config = dict(
    num_hidden_layers=13,
    hidden_size=96,
    num_attention_heads=6,
    num_key_value_heads=6,
    head_dim=32,
    intermediate_size=384,
    vocab_size=8192,
    hidden_act='gelu',
    norm='layernorm',
    norm_place='pre',
    norm_eps=1e-06,
    positions='rope',
    rope_theta=14900.0,
    rope_fraction=0.25,
    qk_norm=False,
    attn_scale=0.177,
    bias='all',
    tie_word_embeddings=False,
    parallel_block=True,
    extras=['capped logits'],
    init='orth',
    init_std_qkv=0.0447,
    init_std_o=0.0,
    init_std_up=0.0447,
    init_std_down=0.0,
    optimizer='muon',
    learning_rate=0.00274,
    lr_mult_down=2.0,
    beta1=0.9,
    lr_head=0.00636,
    max_grad_norm=2.0,
    warmup_steps=200,
    schedule='wsd',
    decay_fraction=0.852,
    decay_shape='linear',
    final_lr_fraction=0.1,
    batch_tokens=16384,
    max_seq_len=256,
    doc_mask=False,
    train_tokens=143500000,
    max_steps=8759,
    dataset='wikipedia_en',
)
Each number is 500 + 40 x the weight over its row's rms, rounded and kept within 0 to 999. Layers, rows and columns count from 0. Numbers have three digits each. The size before them is the row's rms in percent of the matrix's.

# up: layer 8 MLP up, 384x96, rms 0.119, rows 211-224, columns 0-95
# down: layer 8 MLP down (transposed), 384x96, rms 0.224, rows 211-224, columns 0-95
up211 104:482489504462473533418490477544556462504504468427485460492505532548379570461478615506454463500477483452478483514503521484451555496458575578461484486502533522474548514455492520563460471491507538508475515453491470467560530466408501504515493504495510483523484582475490495547522559564559447484
down211 100:476528494454519539503537449513427544450555495559535465533535511480551480505433511448429524531503454521568450449534528529511481513525447483507516454500455480543468495549493429366526505550542488535470457485535575497475565512529458496487518571546513452500475492456429460515537505522507491586
up212 094:577459529515522509511518494493430555429496499536550502498514477504395482470541535517563467416573404493532493462466446578463499512496540492487539499530597481520490484444460466523520502528444511524483447525487493460497539452456496492538508527517511516481511492536539553545541389476494466573
down212 098:567483545544527487467501524468546509464466517428512477537440491511419559434557548545517488485528508532503536494448517531480518525520451422475446479450492525456522457487526483505575534507483532505471480539515588525420385536486522461514474471489600487483570523541545512451475528462473474454
up213 086:499489490484485472553497516483507526466515521520498468501479507416544506478445420480418498570448474486476560489513588532535461504433489472486559529468513432505543504467502495588534434454556500526527480481478485517487521547526469510499566448546548558575456529520501442496513408549437577524
down213 080:508520509525553514471470484423503500565491566454465548495505416563491500504540550478592563510486498435556465513516517375479429509500470507506470521481494511537423492546529445442484477516421456519549518568487493487581479451487503517565480482515529442533584451502511497471500496517516493497
up214 102:540498525505544454414479475516585523524533529543507489428471523557534517482454477500468507490519532462554534438458402504531541528461418522492450496515434484533485558488472540598441442547495520547529455526527509507459405450480519566480509468520484493506503530473489509546546473433564496506
down214 100:431502483517441507594464509471510520485566523509443454425563472434468486558536459525491554530460501562530409559499513547471408496504488462525540467514503480508511508503508492475479555519478446448513547452502513504576417493632495519514497493552493490525498545515450477510487473508560485482
up215 086:499484486558549604437463477545469515494422460548568490492494446565485553493540589520540482469499421432520469566522505518563440439561548496508519451476442553471549474517460527516457463530511503541490473505540501496491448459492465486444493480491503500451447477484537496547518436437512546521
down215 092:492460444477495491561516534439509521495450528527422456505526551428581448516538459475525475506544556536421570501464499549482486520525499451452462540550478517555489511517537478570417521471514498471526480539503445457503495464481506408491427471536455490520538582514555530535482551543533446520
up216 116:533508453531501537486514444550497485474533505450503527548543406485429519533567513446527507422468473451550538441590550454561503492562527517562500491499493454506480530503526459490532486458475422427539471492504521418518511577513498554506500513457497546510492489531567479456409534471541464515
down216 108:513545446472513534530492494482581486452508557445507445476513472527474480536492512486549486458523445517475482516497500479483494569431485453524426526459500432485490528431505505564522514491463420500554495492483530506443516504583525563526456518452502465527481495503504526586424579455634522527
up217 101:456496448500553536525486438529497486556489449501459536531442493500468524523471510558546485497505371498453531463451540522499533510501482541511464463436555463503477463551506526484461449549523535455505484499580526542508451441421507533533555467457498565465526483545489635561471483499494507508
down217 105:477509571540558553542543498486499532461512525489462550467388439477462506505484468533456517524474461528460521612550441497536477548506407464489530547506540492460519556520404506509501534508449539545503498533417483454509499478570506538433523496483501480528426487535481463558481468493471507539
up218 110:505492450461491453456531450516460539550498465486460475549501545516495540503549388496466510533559481505476477502494502498481556419486503480515530478495504516452465528525498539512531489487438506608537528463486521445523442486521520504621474416510451471525498637488496452546517517546520507548
down218 089:544509429401453492502498551468516459523544543524587563456501449490434451476564465502490562497518437500546437561524494475540471400536530504478499510508434490469502449500538564499450543441514514512494521515505450521536541575494533468525489567407554490543522461513517504494506447485496515494
up219 108:493454535493511463420488493449473537426485530532497438508583528529506492504521505471519483486508564447413434534540603486472458508524472523533517545429463493561503534523463482560500413487471584546451520487544492511418526473455484535573547488523518548479483557477463499505547464457479520502
down219 100:489487524488562570568511524558499410526506454483486553541505507523540525551434536530505490373533513529514485461470535439511486551452485506470484533534525512494477535453535508574507474548464520495561519426461513473496470404539541487470480481514451476532410485512548505471421567469478490472
up220 105:497513497559527512471496505497490514473584515535501479521491489419519532542542410432568435485561536500480517544492530545452476451485493481422441523511475465466501462455527509523510515496586440458558394451528481493477505417529487487581572493489446497540461469493556569486486512492472539494
down220 101:487477482437556526525502552492429552467430451553435428508504577528490472512517509501476487512511505479499428518484544579477532519542521487542534455409495540512473499539507522425515445449457586474438566485456542460423546517479476494559486481512596533464479505460517533519539519473526507514
up221 089:508493526459531503458529539465489499546456535503492541557523534469568482462469444483494496484520459509452476429425465527468531503494523450579598448442449549497500481501544474484567566527438541497484532517520485468548498532474520467476451572385501473503474468550616476482527499477504482541
down221 107:482512471496510521524518506542501449520558445451476595470503542455497480489479489499490499581569538470499487545467397502504563426506500466462491528490591514525532402494441506451536497519446451502479450506492529517533500500507484533518496574600504545435522466425437540515564489495507449505
up222 091:528509483449594476497494530604492530495531506479524554539524511428495555518534521403519537471457474415501472493518505482485433470450436489580550518485504564505521501500523463472443491507453492521470556486519565483567475555463448512458515469525581550566479533531464453523441481534490468533
down222 076:500487524497470495455427501473511457469460443524502512514438503511443498514599465469461493511526517519532484457527497500513457547559509530459492487541459432543488541514523496511466524532443467487506426524544485444567435500626478537577486579468493440493565532442455514526560527504584481516
up223 084:533496503475439487523516533465448585456524565499471439387444572473462471598460515538512552481536512473412549485522427494525561490445538498517467447505480524490479474487476541475429452500506488578510531533456454500524513496531504480498458505513488552590527505452496467538456544511519469530
down223 084:552406489493610550496485456533518493505460456549518517547529495486474521437495517457477418495484555544495512539548522513464476452515508460468517571482475521503503502483514529427651527537545477496558499501515469449464480515395494453477502455477478480529501472552432504531493532532517534461
up224 099:535522525530456417522500565485472496512488541455497511526566559477531505544496512559393435433419544522477507541469508541477486524450478521504536498570495442487492528503541457573539459471537553539509471537493518455441498481489563493520485538461526490526471510431577509521436533464576486423
down224 107:496527473482484454460500590523543539482489515492432545443491445435546495466484522566491499568514480476466412576490481521506482494508543438485551528518461477486494548576426492539460565531586493484473517440448526511507452526552513500436542547513514530523446490478488480554410438534546493508